Each number is 500 + 50 x the weight over its row's rms, rounded and kept within 0 to 999. Layers, rows and columns count from 0. Numbers have three digits each. The size before them is the row's rms in percent of the matrix's.

# gate: layer 6 MLP gate, 704x256, rms 0.139, rows 466-532, columns 64-127
# up: layer 6 MLP up, 704x256, rms 0.136, rows 466-532, columns 64-127
# down: layer 6 MLP down (transposed), 704x256, rms 0.122, rows 466-531, columns 64-127
gate466 096:473582516470385466552549519480500512454478500577611459535502591513584518507458485587416556527495528482532503543440361496532534470524513484550428507522484413421555426505542525524568543503575515
up466 098:506528515453378517483495486554454470516534521512520477551406521529552572526390546550478522518556567512531479433530556562555505565517527499521424407457488473579567443423477486592583483534575558
down466 103:480521563549442507451581551437475426567526451505510577561568468557505484463457499410556535492429511503467529498594444476520569425545615563439513524467544530543480495595472480508399487556588531
gate467 097:512499571418462516568562462441457511515446519508518511514493479522501501453458439576440582530482427451442464521445549535430478593559424514609581442525445462484483555542498528491536567496482455
up467 097:392540489550482497553517557458490409443557548381451503568464465537466524643462527522518554528503528553537518545508528463543421486601441529473429533446479549508525484396489636557546476572562535
down467 104:428473513567426462336523430577513497506542535478461498546474580520424456570517451539518552509512467564504482498549467425538497516468441482499509485488551543486495519573434497506484420486461458
gate468 105:489543580478536432562480420510530574535502523512491502510579496552438660521491432508483522479456542537516453455531490491515553519501537484494552420510572516510442492567497496496487534464510514
up468 100:502472617510522496510476541552465433486572511514581494511522588565557489589522521432505608565481490540469401482425529483483530513397479475505529547482501514570478501566451602486513448445566483
down468 098:603427493563465396425512548623506568501495502562548540543528519483483506422559546441501465547468470494448526440434477502446542455553416450472436532582407522520432403529504443546550375521539531
gate469 096:519454528545481540419520460515506513485495515439552557542545456522476517473553467411496439667523464473538508524478460601413457422466503433458405537572471482448499649493461519463535606493544477
up469 095:425508484542535449536531556509513400585560598583454438528496541458510436551514556530545573453470456524477471462511443474487534460455508396548590515463544358457533528471474596583476481544464498
down469 096:447493518448505498538668522548471529476539563413520498478481545497511473495485529407559468581476459474455490489497568508494529514454523529470493479471556442569573513418507510538602494472397512
gate470 099:517499456535440524415581405419500505491532576537444472541614509521415487532476516556440527536466553445442509542446498494471508465529548586513530536528437476541437556521516461523588543470467497
up470 103:490483533521489562483444581509536448559486466551507534517558612541441485415551490467513511497620473387464496580424509526498473605544551465530436534451389531564433531451573505582471495542541439
down470 098:469451619533534565510559476475446469544519483576531508531454585549539464533503440500406506446484539511539529480504448532525604508501572583513498457423482465529519503591563496539530561525567518
gate471 116:444456546442474617539509487526501551462455587455443422480491437549537509504540459548481545493497444548518539501452458525491426471497604562461499452514580580552555525549564456449498484515469463
up471 114:574524446511474448427459506498509580471519490524463491520534583513516497496476537473455475487406519485390517655493506555500544542579444608476464453507485522479518529613438550479473502474478464
down471 098:531465507523421537534416565506500474534499479442509505564556592509476422476563504508527485394465553466535429482563523413527559510569487456534434421501523526587550498477486494507518465502458498
gate472 098:375471545520470545440519443470464550431514511520505502586365559467507543408444531470526488545469454430510464545533515629459447542501435411465474506480533442420452484459530443465496453534591492
up472 098:562466475549461531493565552520512438446486592399533484442472573505587522451577477446546500501547515495436456415543598544565511507568415479529528503498490495540514433468560480535403352481496426
down472 099:453468517487567484417482532611641479371620459502348405506481506461545592462535469593533455522534495514536438475523507432441445551458469454467491483516585444553457411486518460547478572489539571
gate473 098:535477475485562541503471536491492495502413493467518462433512455496500449549503477510535447479479511526518513566413422563549450548449475564505546549540546446537477589596536594468513534453482552
up473 101:523444481614426426472487476516541445565474437419525426466427455564482539478449569587521518422534482472506469498484456560547512521499531436455459552523633436489492501447531612433569483506495475
down473 100:488532426552482468520442427561542512557549484472626463512437452496421390469429488542483403504470505483469506422494447526504473524497455609452462566553505544535587523490457524409555521556598615
gate474 100:549402508548489531492465503436464480494511512548497399489603451500478552487540518430449501474526436510470533502529534510527477531501451521551506444551491580511461557469576595410525445418550529
up474 099:499672535500477434534549477480487541488451482416503537468471557504400567490581414490420355552541475555591561543444475476558417427468581534484589491461461471504432522494499525524508444581424497
down474 095:458581513500527509444506545472492521584517462530511480473434574474502518515422487529462556466482500436526526487470491477484451524525579409510618389576558579497555513450506442473540477555506514
gate475 103:388545583510504447536507516488473447527466514517576433573473416461478583528490392553589586571497505496433551500460528546509561402466439487499459464535526464583564451619501493565504525375482465
up475 100:484468523531541415475590423516469490442510434495550458559433450486470539618490414579540489440515441540502581430447550526453513519456482526473469403437501540476497537530404485561522536445424566
down475 107:508448521492471422555501482542551402483600479482484409532435523553424448520544454452556450522583390574457532509489356484446535518533503414457444427430552486522519482493542527494562504425549451
gate476 103:483507553481548566463436398511487416491448489523555396546546464522528469522461509518519461451429476561605578553461500512536443529498473426484589452606574540480475530479620480462402574493355549
up476 103:567460547455513502466480576537472534445512496483483494460548509436495477486506450536521464458613514486456481533367438511441456606451568476475504600533467506503552555466584523611540549423451606
down476 097:426543509367440528606482535503502522493521581476514595531513507615455439434563489490438463486472503429451567489512575482454563442515507436533456437485509632481477505492509502401550491577556562
gate477 106:489574536483519493422550540529512561585527588463545442579546573534475509463603445509543441469382487490527542523447451491522442432502519566478492480493526557454419490520527519396459464495448428
up477 104:462565381558585536537440501425489419530458423384438533619506498516499453471497522484443546459521483476475509428530456499551464517509565553524474534456506516516523466509482490515481485529523471
down477 104:432471571509592507461481544573508551462483550518557517506453464502395515479502505461577443556482430399481532527575587470510510426495525620453417509471506528506408490513521560503412499477441472
gate478 097:548401546572484461433467607468524541505541462589536518516449574420485447513528440431504515559515508525442570500533558500529490557566522513535461589532527571412498551493552533597510392539551519
up478 097:466518481487478517479507516490435473498584387536427554528442474441531460488520525473473494538517524522494461561512484529521602421409451385416448510489483557402510476457548502522548473497550464
down478 104:441521544529486428472584425459479546457433528510474476492481561628492459447514586559518500536450485446558512458437468480447455531503364566430419539438428464535509544484510504458496527441453481
gate479 098:609613447418463564536453430533394523439532536500551580404408546510509571404451531603482517523547508426482514488554501461538585483480429518586499641496519467501421465413497466489578541502528443
up479 106:593429531576550484556382439480405559403580495598467529430541464544589520527438488574415509523492509484517484473467559473488519527483515544478473531447552450547381491488467473474530480547434512
down479 103:450583508504491526461553443506490482500639546551518477426495482371483497533471545435450508497465423600499497518540446520495436497447488600456524487501525465470482492489460568493491558499528561
gate480 098:497473487466486542512483529516580496501628500590585367410524530475542528480585453527462462495529482493530489463453434508459599491457514449547572512472613427522419461473556522528551525564486446
up480 092:486379422453474497490499465569528440533647470576473469530522573553462469471516566476506551522450594547598557453503521538524482500425463472483414438520492608484531527462492569429513504420488477
down480 096:480524499534468483511519459564533541348502518483462470513521537521491465536495602507460535539428442507450455501539494593485632432507423487505518504497486417497405498482621520590518545407482521
gate481 101:440491458529568537663470505479502534494429483544473451502526493491501400559466362454489519548493475437502565490432556513452424404546508499484566524489510467466437451542457446504490563534517486
up481 103:502494523512441491469464532537534468524393496539549480552443549398540502564462484459504503452533420559459580432528604458538490483502502464547470438493542475525515426452458496466476537458476479
down481 102:560512521501511481488517520562507410537394454437537441466486512537419474461591490422520554417478498440476509495587510518483585481448485405497491408527489499566423478463568474486545554532499466
gate482 101:427466487416513519454505445553397532507596575510511514486490466440571487577498354508473495609535528514560456559541539539469473469464522505518551521588613570507498512459466514532513454451571360
up482 100:436455411476456458431380448486438533438494537412507500499540537482525454515452474497468533574607561462529509563510493456515483432516506480601505497543613536557430435517485534495582473520448340
down482 103:462461488494512428558492519461497538403503508507548535503482521451516534548452459610447527555598572420587547539470534449480527497541429518457466577512588525523483511425500478465462519414459489
gate483 104:486537493423451413413442541486487443516489592503510463491641470438464495464593460510537506543525504430520458454579524415558450451497528481471559560601500533443496531525552431537515497531533460
up483 097:398472552486504483491527516448545465488505468445454474597496460560416489468554423606516503534575507523528476491464539431447446597555575538478520508515488502502482513503387443553470562431477429
down483 098:501522607446449472444419487588492424526514444510510492446470512459399556479449479563568565539538527463503470469483447602557596397537426466555446496420554498568430504516561478620514508436432418
gate484 097:487431441532492533576453518522527454524583536530557512411533494382437510507515710551455530528573511554540617415426502536514582514487443494550484477486601424473449488443560457556403522546564454
up484 096:477534524485588487460474587461508520526539502534527366543592504525440365462456543514525494531530472540511483499371564547549450489449448526503524563504465462570460604515539467469496447488454489
down484 097:557572451498616658485543486517507523542471513579508391547491553511543530606503440533572481472471577458490470519382471583503472582486523470530484541509485537527580558464580500443570504520532397
gate485 093:518446668549509533587525489520490465460504549441517528421495376434546488518481523509576476442440564481538492477520466469461499524556458458466483523472454498518452495611426514544509424535479515
up485 096:400621520567481447606396468431496552553548418529551566472445505568493548502587508484529512410553565515517502491529471495523498613461619446476474486485441524480502471515563520506552491515454501
down485 100:522498399463557537505421501583484555508422448443410540470509516507475558548511446473428433429462609428473545572477552533557547508499448492541475487490651511540470521466522527478515527581426518
gate486 115:547544438497419522491446522541406487549454488473567458516546496440470476438628423540470553440492460399480529542526472586462440461454410439461448443482499570534486552583525500434491522412570480
up486 105:520536502485491504551502479523555494502500495512471465495442601531498571517443522574448440539464424504542556453484477556493537484490541541571463458468522556593473519425349489431508490486512525
down486 098:521548537488498499458523424457421457504539426602459475470459512521498527482548556521361546570511520471528548404496490601478467525487635476455490477546499485520504492508529536458519511511457564
gate487 111:490467509538541475572421476531447541401442462447634438500492484561486419469529499503485449463404512497445480489473371553469457446456542540560479444454527461586495441517439530464441444511502569
up487 108:516448486503528382472488484504425483462553486445592428498475486485401487519440474517456537441464432547479565499468440609440498476368520479587483516568567502554518483509515405486468504496559495
down487 095:493482568534445469509457525514458526456413481534531548575521509427406488541578427496559470578489544439421453500557446529581620438567552447423367469631372531585506423461536491459560500527498484
gate488 111:444465564396494546483550502522449509473499508584459527443455441468412513559492553469497583555579617508479471426475497494485514432478542501456530473505613464477387506568432512498471510531486512
up488 108:548603552513529583563438537530418466478457487421507494488493465433335458458467547602525412531546545462472579425478589394505488453444452515585532405568556436511409535437530464467489518552507603
down488 106:614499583459540542542443494454389558462580538541448556409505444501567403467526466486543471483516487457570537397497546443459433521408546386488445606564570486478398466540489470501533508445543512
gate489 092:509407455546470492410481521435463540501466443471458518415473444504383534490397454473535497527532407521484569469489428485489458500523488560508509514520591495502469523570508341600436551394505531
up489 096:585504516518425506492589477522437513546487449520456535488504601396534442576479462483455456576503503477482392479382520589430535351470540487485479462487529546466486415437512444483533543480491520
down489 092:496480503493508445542421452499481543471425547567513374450443554553541556499563506486462509593484450375434556461461447455564603521504427531475526440540504581530397518504559465466507557475433524
gate490 101:451519447489525500413526488534540454498466498447540527564575637525522495353513383502477568480572570553408523564547489470585443511587411549574549484509473523550441548522471465536465499473515514
up490 095:511503413497483415609452571428483556542515493540410555457421376551499491537472591524489411446461405476542456523514518551534526525523475478573482467532509506570521492507578503472549519490456554
down490 088:561574458557574559469455452540523438479527509555522472452521524505551457479480512505508469588515535512555439473527447505502505492519484568441442511445470512516456503506392538510499521506506484
gate491 080:503531470476462534486482517541530473616500501523557574587527503502608514561476456464505434533486493604457449471522576485470553531476451503540628472547510541584464537543513545520527471455530470
up491 085:530483508467511499492495554511465476530516480461573613513515448515585593460464349539510485542486428551472487529543563515488597476511504513450650492541503482535481538472564569514498514550574473
down491 094:527499447426464474470486521385552486527442451454584535497395524477503439435531548501544534487448573522489483496496403495541338515525592523532590559546434448447485523464438544458479552457554455
gate492 106:499627483531473460551446554509541514517503500521479441493533643523500524592574444545561516505580521528533599495405510480419488548498563498498497448497501548613479500480502561556461475557460513
up492 104:455411449462541466485412399471441456407536460510529421560592465544551470520495470551488408543531491479496543435569609507488522520630550469476522499475545432604580440431426502515461487468555563
down492 098:447590468515480499561616557491469535517568569451568559474569539474547489428519527540454532415415554520494493401511559494409507563545488472588512546584534512589532492497557506503476541495450557
gate493 104:512539534474447507599491484553504545534487478460444511568537507426531380514391497560412489467428502488501504468475531530505523464460539502494501485554468433468449538496556527445561427538591428
up493 099:537546432554500429536495516482452492503519374423506591536491548468534498530510441526562498526484452550451513441520576413483484470488521469499519527470482531449465470521522511440534507551545386
down493 106:524447493548501507524491598507504472462536572468508537447459478507573565606483485553492552499449597498501443604548535499497537532462457460534490453534565430521562519612550454543392455587507539
gate494 100:505520524605442527592506491503529439412496555551579488415528384491524486536417500457509565582651478392526464411502477429486568493489449554560559521457508477528525533527569660587557510543534566
up494 102:491405491588502549458454498501504444457549440490495519367578468459534513593508475526466577457474498419489478397501477468536435484445445508432546455473489535466557484473524510562475486511515525
down494 097:468451550447501454498510523545463529482534508409602412514495433508507490527487512494569580618499478483449447350501457525481474548498525566475482523471528444436461499542529537502520488485519520
gate495 092:494463460534489484444582409555462406488552486507479533472590487512515374550464523505493482518430611532571498477557523496428574502509574590586460552531576536498458516493439546539434460482430507
up495 087:587491492471516594606422530514447611483581581532455367529433464511520548530544420594565471503497529403491518539520464510552546454504477492432454503463473525491489544539498501496547545467513553
down495 094:525485523520508587579470420527482394521464525507474532486552504500569431515517526524466451410465574404631523529513568554457522520561513560494482515476470505419510586454562557477509580498447535
gate496 105:494483573555586447446508500512453549551519532585525514474624538508520571485445531516537523555457485570506521477440492539524568583493472424473571472509486500424532542512522403518582462467455428
up496 104:511473506608497616546454553524601500562516462483488487439498537514537531499446518487532469495471530450501385497516553527516493536489605461458540454413445575440484504474433488473539410452462484
down496 106:518515467503461536460490481546490485507537428541475474479540528467509518493445465525517533322468480532537490533434524467600497510443487547551454502477526599511460492450625488460496617563495426
gate497 100:429397529496475575457492438538491582470504457466493458529511466498561519497464485465554501536529486498517424584598480447508408560507487605471456535566582520535446484460487508540429470465561430
up497 103:552475496538404465586574473492534500439481482507523551356517568610517519521506457494481534427468427444543510474519546514443441476459508415557485587496438418508499507459542391582446510594477469
down497 099:437544510483497525466584517651491448547454527502466527511529588471517500454503543467528431520578489538458372579446508419556513496608580469455483514525481554555490597573524533483546512450442539
gate498 095:521461541462597543598438445645516528465511477513447536548459460507531474548520435496567564534412438510469562527481519434471487463582598531546566450399561398441506571536547466429559526542544453
up498 099:559438532511554445374494532445528596487407542495533523448481524444493494468578519386486507474537479474490385463540470447548548580462520450491479510520383611532553458542470483479482445482614487
down498 100:489528563497473509520573472458475476528605516441511492466526466448506528471519568563471518493643514441449522488500439422503465464432446521536520540464531458459518524479609474545460494549399514
gate499 108:414570473531470517455615407486549491558438587555660514584410417505509483481601511508512414493508425470462558531537495550510517452530485449534498552537501512483501409520495561531566442503533363
up499 106:552511492519411509513527477513427447446447486492622504529514552507528423576497525439480495487513516471537522493494469525423515556509507473548480508504594383420536531511649569479533524528495410
down499 096:504524509425425525479519527517355487548515517585507571544478477445569480527529483509569492577532428483476565404537535467502555479450464440540475600516411543507444406510441490528526570556422531
gate500 105:458487513443506388481565567530460598465437466390408575445606455511532412472373584463505529507599490524525472501573543451465356463568510494527563495526424549460503608470492501477500464580448476
up500 097:507467513462464517608539458524496517557508431562466553526453409467533497443569536425574484468428538548541452483504495539480418454524442526539468458544502351495490480490501364511498493431467494
down500 099:380438473443489566542527443519538543417458520462529485549544486439480529491527544562509462487474473517530479498463476566510520525532510477534435516439465552555516505527518565611507494512462443
gate501 097:636503456565556429502537511586536522462499532533456458504510479452573579501446518488468531498558502481504478450520509466457388482504454439461481637547563541510449557504582494541454521611520510
up501 097:483457463557506520574419527479500426479532496446425496423586410514413464515483493456571456568474498478555462557447443432552432540519396497472524404504479506454504505378585434349478490456489524
down501 099:449524502302471523569449484436552508527563447547470569459514477540504503519434446560595557467455452389491463476498482431503491475459539534412488591436553516550527494566465567486502431504520410
gate502 089:488610550531488552465484462477494398476499512571518487561530472536539482497480451393371369474523461507437430635480501523542676595514460446442540530535438480519555552529600457544510511477504505
up502 090:465503490467487487565537490529507513530497508546440506461514587507495505442481452544449505563587557339585577434540439489537461478416483522476466441511490456486545520520520545425533517536465568
down502 100:511446474559502515507431529505511556483492480490429617432523393471469554536496586604476427545480466524531483465431469523478382496507442518515560511536535503494499480500484550510484371399555419
gate503 101:568565530404526459456535505392542449501529561557545435487561471487474465493489542430465437522428471477617519377434402526512464452526438544455532505357553523579511529581483497525471498574565491
up503 103:431529462513435605555548461550436506529492477579507491541507522508552485477521364549536530521446532475440519606573507552545520563479530481483514512577503569430414499441495420397505489465446390
down503 094:431454512483513517427483481529579578453374531466489502524433488474481509448403504509430465489473540442428536471443552481457429449500500512451447468541460590452540432528481452515423589486414491
gate504 095:559521462481519426576568541530408444576535600553545583559493481409485445541543480497494542469585458609532549460533412527495517439565462532574633569434505456503480437516405461530435477497559557
up504 092:504512510564608507510463508479474496610605526473442556560534491423542411509469476521507559431448517587582531475599496548476539415496478448549566552447531452494549464529584504539447501592602499
down504 097:572593406512440597532455435601581515537524422483573404526477465426483443514471460507456526498593513512491494552420514515438483514465463470504512472471426531482516551502600504497586493543444548
gate505 103:467544532449524536542575478521535535463436543578530420414497480626528488488395505469492490570556523468428529499461538544498447458488585543464500526396474487574490454417522415534475541456505510
up505 095:545520463452480494532461466556516565478382401520453424503477529588489563578498427521460489483448522438477502496471482533493437432536487557512536499503459538601529533453534613450433537527536557
down505 098:569503601473563391505504523458546470444523482583451555488544533504485512480443471433438496437465498523554458532565449469504510527421505450457594502464436572421414498466540481444436476519512435
gate506 094:471479474495354476540464488550527532481429531496503466478560554512402435506518435497576511547529579523481455521500458542457467612462541600519472450568469494528524581557567571545573568542534518
up506 095:516489540639590466446491545496536525514456471499577535504586510556433493497527554519505482592502488537462458473452414409517500524378533494478480539572476509500449403379501500528590632516488478
down506 099:473615499546524514514444467594582504499592523433468378486525562430513514452412460480447494604444469487487512491476386471478450489496512511484475541504552463459517453411513510531484624519457505
gate507 100:536462550416497490504473568478448349446487564489497496508527494502506516475479487584510595505481505402553518483450429434460539453556441464503484548469503511491409480584409470447421484496458395
up507 100:494513499509543458525475530541579496513479444466533580517500574561563497561630476602417560494505517442442511520517540494486538579529509494516475442477404422462548475444506526566452483523447525
down507 100:484497437507482524520501487425548573515515522457502611558602562590546474548553447544470514492537490426374543596451500449504528507528468441599505534524445541441552462470471471473466453478473476
gate508 097:560499569551487482492492467480444487518552490492507516481532366591413509532485567545476501512514455545538605513540534515508478515584490496500560561543501534581447498603512445575485448531546390
up508 099:574472563563475524451472438551436529508551496478487544562516417468410528484498586508450419545542466444611554498523469502540574503548457511489515523534569505503492504555514475552514522521473470
down508 100:491558505412518456538443536473526466515451597532562471525540481581513507505438542447597559502551508527452475543560518545580405512502517511478539492469434564409528539439534470485584446506566586
gate509 099:490575513547478587476517524488518519539446513518514434590520491499518506489533535513505474463496611511481434470461504455416545536546461517461505444464468608533573555473433537470379483453535577
up509 097:511501506548533477576448465438552492509546525463538414436426473563510557456517480523532535545525454444536450614524506531518481503471532419498402572553523520338395503574552516428554570484474459
down509 102:478439606536469600421455410533504504477435543537595550537413472535456498497452495493501434497460515492577505401473487469494465434409512472486513465534469499480484459486475539464490516466536462
gate510 094:430546394553500511490554474435523531504513382585541514520546513398403385502341508490535465436513474524546499537571537558528508419454589461458491464522550504459589450479498394490467504422490434
up510 095:461433523517489507523566493431506456406508438474532488508471425592487511541494467485501493386441421518426526472495422597496490437470517550515411451557502541487457446514403373448482558530498494
down510 100:514555583415501453537521546463458431453451534439518446431529430513454503483504573465479495379467569473622425463557546452391501541506522493488452485476431523614485549429519577487487476525428499
gate511 102:467482581493538470523427512499456473461512570573554487508544517474450505486448616557493456488474612446446533529477503514460481422502561480494496507519533523476535519595526500484473562493597542
up511 100:458349568494484522537502403517646475558478630536506578488403452562506496493540410541480472482558513550473426583441503568505474593486519489381574530539481573395515505510547503534463412542469442
down511 100:485579588434358524415528555552487548396456626433512610363524560425509547438445467491393515565462521481528592515528457574457569450533476445523501579494508443577465518469547495484505573493535537
gate512 087:454455536611440586478469495526478578392475432520554500466525482468409499554559490545492514571558474439456647503551475515465485467573574542480470581495464470503501508573545444562513423479427520
up512 093:485574569544424453572443514468437499544428494449584509530440488540523528486519473510470534485510397551553475477504545512481546551508511504491555514451480389485494495447464474476487491437411435
down512 099:527505486468438517600467465507540531543485536483452517529457512414598452452488480481503521505522542627570443432527555514531551464544425578517495443481499459445436555429568552467404447539518489
gate513 118:518434552543491589507477425536472561498558548616388461485574578506510526445495475512517504575514482493624569412438452476514542516553475503542500564449519424549574513500528521416569462446518460
up513 115:463490551446450486438475456478437430453458491512480520407502553517567497481497526501569483548496459467515499542485468551465496477624460440518526586532458499540499464433588475435568489475422441
down513 096:513413559526485466461554489526495476571492477501478513409449561518427457482420399443477484541495504543508499473558429422381686452571521556567489480433500508605506510509542481602509484552445554
gate514 098:490522517618390420488513497537483523554439465557455529523494497473512541471550527525575526547306523537503471471462454498487502397512586545474451459548543578516467458473530599459544583455406572
up514 101:461451487503494483565507494577512597581481515539494463518460561490586565595504504470448549541500506485525543501459510446619436443460506448575470423515530491448536472448528555540486516419481562
down514 100:452569535518562419502484530487475530562480577441449553468465569547504509452467545411468547503432411550493420490530575471581525484570441462424553373469584571521387461520580496517522524409529517
gate515 095:542515471396455560460486484569507627448576502444442565522521429406508473601504483470472509498524532477513453409451553491477527462476549485480536443516595556566487420480559583576461492606449485
up515 092:488439517450587509487455473430603511467577492465449482509409467542565573538642509466525485537491622499420428561502490487517479495540532474512516458560499562557430599500526473437494568459556525
down515 095:547516477534435567580541504484552454460400448508498459456533482461464411512504515422500379539452479494501446527524474508555477464482528461473513450516486494556556573556507471536514465428505502
gate516 102:548517498563518509439496427491452421411458458502540501504442523577488581539573485453463499468571537480466513487536502556451387443495555578470492540458481519424416501552470562603493585541540448
up516 104:590498522518487480557508539481581590483554502519445516456524510492490415507446486522491385513472580483481491440571522455499471435505430581523457516446540449481475495471555459569493501574455514
down516 101:539524483595537466458471590483428594574434466461417493486462495518508451463531459502519464443497460477402545536553470595481452526469561483438467449516387486502527499489417558542481479491536469
gate517 096:596555593584449526559466475479486505464458472496491504380477526472472574465449572485411504562472465468482511566434425579520506486609542490431501538528500494487470472530524405524565548458502573
up517 092:434481603497570531502532524423475442523521523507582495545548529458471437498543495526364399472531487474494479501555579465511423555460437528514445551585377411500464492536471585445469459461581527
down517 092:550503451524484448557484448599563581479405498457546523543459577505561515405572490487463440485475541528544535443507465440439451526501411526573463453444464506464483404477517532476465553500485507
gate518 095:578461528514511504457494459474513439541525538482463565444460537524446482456482517648553477470526447507546485438457475474497484518480552545477449498466489575499448474548603522456507461534509575
up518 099:520468458406486514474499474521524386575587355472607554531522428469504523485460415466401558461425505379526378514484479507499463465446401564532503568404525475462525441439520450393543490493522559
down518 103:468463525501412517455527476452442529434379398492538432572509506508513498544547507527559493420470553467548467463509478474450575492517562459490552528567438403608536490519456519482413479490431412
gate519 093:407474426579507508566491556592448433558541509634490519512545516482495590509516508544478519567531478527534487576496473530550431578528518509513551539521502450525563604556523584599597477477501456
up519 097:485577546647445475551511530553500460511539467483458444462570596434503488494451508554506482456470495485554581548433556575461508536507443483484497529527525581494577513579507547472493538527491527
down519 103:479569502446523498478491461450438520540495488509447422404442464473603460515438497495427499519533491538479483458424436581487389527461519485474533517505475536471507530511418549545522530569472514
gate520 106:478473480474478423550499560467499413454575482579435544448565479541504492381482548421542519550542533579494490534487469485572505445538545480619445476400508529548596557482587481501594479465480568
up520 105:469411502474474460482651556472421486470491491499446501387512434604527518536553530481475553479560406518509588486432535519511454481615491495464521529475431532480423515420572413513535480395497532
down520 102:463555449577620513510485541440559490445509547503491532493415436490537516489491494453522444507426490511441546535586448479522454433495447446402532493639440492515607459521531488466536469487510539
gate521 104:453587535538559539544509461505474482505448658455437477496480554594519488550445515459529415496480415552463419500488467492468517540490574542478493532560473508571393539528564476510447530524494425
up521 105:429435488515514440582534500462513519543504542588457522482454497571482523515393502457523446524615452531424516494493583429533479538542474530550385495581451485500504455445461463596386485538497371
down521 106:418502517498517502559523529452529583485456530544484455487537437546482452445507560440497584524469419441457420528362495423535498525526472424480509492427498545546499447333529531506384535409559451
gate522 099:474555457502519435456358551493514500411497494560539495467554501448506518530413467589497563479571563504492624485491509484502441514452496445412541511519559434532533584503416559517490533464464541
up522 097:533513527411467510517453544448545496576464441483464490427511519596535518504581541433469505565481495517541442549534579532416521507523585458529494496397451518527529568499465446460552503439476484
down522 102:613492455407479488361495554359532514542477580499480505493533522491511515475507410529500551558498546517467443493438539499502510543589544523424481637570445480516521531515561475495629467451556417
gate523 101:502485497438482413420531516523527457605440532381507526465504546560478457416506523556441560485507470572457526497563571414441526525524465480580518555537491468505452475501549469563510503496515541
up523 104:448571448506392495580490447473502520566482519570434413486512474554495533551474421469486431527438469592499500441514513461549472555569486535564470540487412457446518592550486464578410572495458458
down523 100:503508559422564424465454509454511502441557576502429544479436464565468537480452475535559568540516583539398500483414502441471496418426502486524548510455477532504542467496434511513501381477455510
gate524 101:544502477475469502490581573514421503536620521495526522528507468459505518584421557476449483509513588463441659483547555438566467500495463539511509497574523538536442478535394491516568483575527596
up524 104:579531653455468499511460514467505498470479508545591482627499440447444533503535507464502470403540463417545462520551430423522399531544499495483471441522488507489489451590511543522497487490511494
down524 102:457486468572556471565498501473546462583498468520497420519446430500486471422513482549502576596504376462511505492519504541542526538446508392432461493479538515398441517510519474442542515433480421
gate525 098:552591505493444506529577520526460557492540529553444495555434569558401554431483488564451488458508565488633413565494460495545503454448477455559536521526460540446584524424603548472493553488470409
up525 101:528571491477460521469423488519490547537476472476532482463443414512472501472502464424413376347567444567530493529530541443480509494534561530454447412519494496471563491439542521523466501638487471
down525 100:445518542454539495477483592432463463453495472526515514481528459519556517483548544485419451475412531520544657460507429516502468474568450493479501521436416541587476432532427434546488488532518557
gate526 108:490467522515553453532437530560540515539461480432512529520532444446470505617555564522527517552518532525440548475472459526534524456510489545422431465573494527468431471520530504451449570478474512
up526 110:485504596424560502537515424505471620470379529571437467401529487545497509525546503504531472472539524429451476498439538507618577522478441551565567471498494564536527605466455492528480450551464425
down526 103:415453489438521507547495506439539467450526454531474531508487614612404454555534564522426469459446468440414586476492491438442450533497475506456508515534395512401521564499460515541545486533549479
gate527 108:480450483468511510480461480493454522542441535460490508477455481468499472472495517477453495548542440451501564514566511544496475498518556439528560492371523644555476491437481474515511531456494556
up527 104:450564537476477477512462442437482588476486465540565476433467495402553539497528524485479517475512413553495533586562398559516454469474521505468483496432447517570589437509413479487527483538448532
down527 094:486502463543470450600398520458462563515527570477553553515451417422493606480522454505521473440463491477484466513499487477470573519471580553531454411415448445523449436492470561514444503478609484
gate528 092:489499454412483558548478541526483510513483559561530491529517434491574413472467528573495502508418470475479463467475490566540498494458593519613484460528564435537513598542557484472451475483499562
up528 096:511465403595541491520536497519494505523511538477486501536409446550472613557514518495445494479489418504462476596415464442501536469456487569442468476457569572499507503507485514561488506528488506
down528 096:496582511553557506474489516523487525588483552468480466495551536470557539490523424461512557462663504450481538528563501555444528565546492532569556474548503562451469531437481479517528481563425468
gate529 103:419472595522526473571504525446473536545462544405506573491510539605414538536515571583435505510536485549466452532528525537439563529498471582469421583505502498489358457523619501413464503512495411
up529 107:485559499481581517445477438539456486547456547532511547549519515487354526395492557485526522462431492517405429555540564582527463552494541535548441507517432492468483537525612425531504423486464513
down529 100:447452566401494536503420555417543488516415584442390590506454468552498538447545488515530499425576402472477462448430408581413513448501496548466508536532488541540553396539498481481401487518448439
gate530 108:380461447472426506519454457420485454429519383493459466520547431429414419460431428521483391527494562451522530495557453456521459498653510483427492526500468457523529497593399488483540523482505490
up530 106:484512523520471470575446489498482501457571502443502483482513439497607538537436449419520566415390523588535506579534457550429574503474558492537514509474478450491522542482513519592405545506504514
down530 100:500490411566470543522468429590441488522408517464524535507491505539584410405538422455462467595422596545523463551575441491558463463505479443452490570481520395493463478525648481484497482511608493
gate531 096:465405447438451676429465497553433459502486478497486463522408468483551539522405543588568536491541563551424522534409574593467434537529567483372580534502495511421491426440518424552620471471534499
up531 103:508554441493511564496485534504450575498404516522406478440480459469575613494451485506527558504527415504491478532472569532498538470543584495520498555447478563463466404489468568524606479567537554
down531 102:478467543502527487537479502551492597468605579498475515470578570457467402400477502513510518551515579511536465462513648498496415441439456541453587425487468528423544521401515473502532418521546502
gate532 093:502520522532516528564516478451484547626476489472498505567538464450528522534516566524521388463534495477281478434483597510491440562525491467480508420513532486468423513470588497484514524509460566
up532 095:495514516418571508507484508515483460536454465607485476532528492569487585383492498523521555471431523586611471475573445599565457560404517584517460465488527520548486543536468425556417542512449502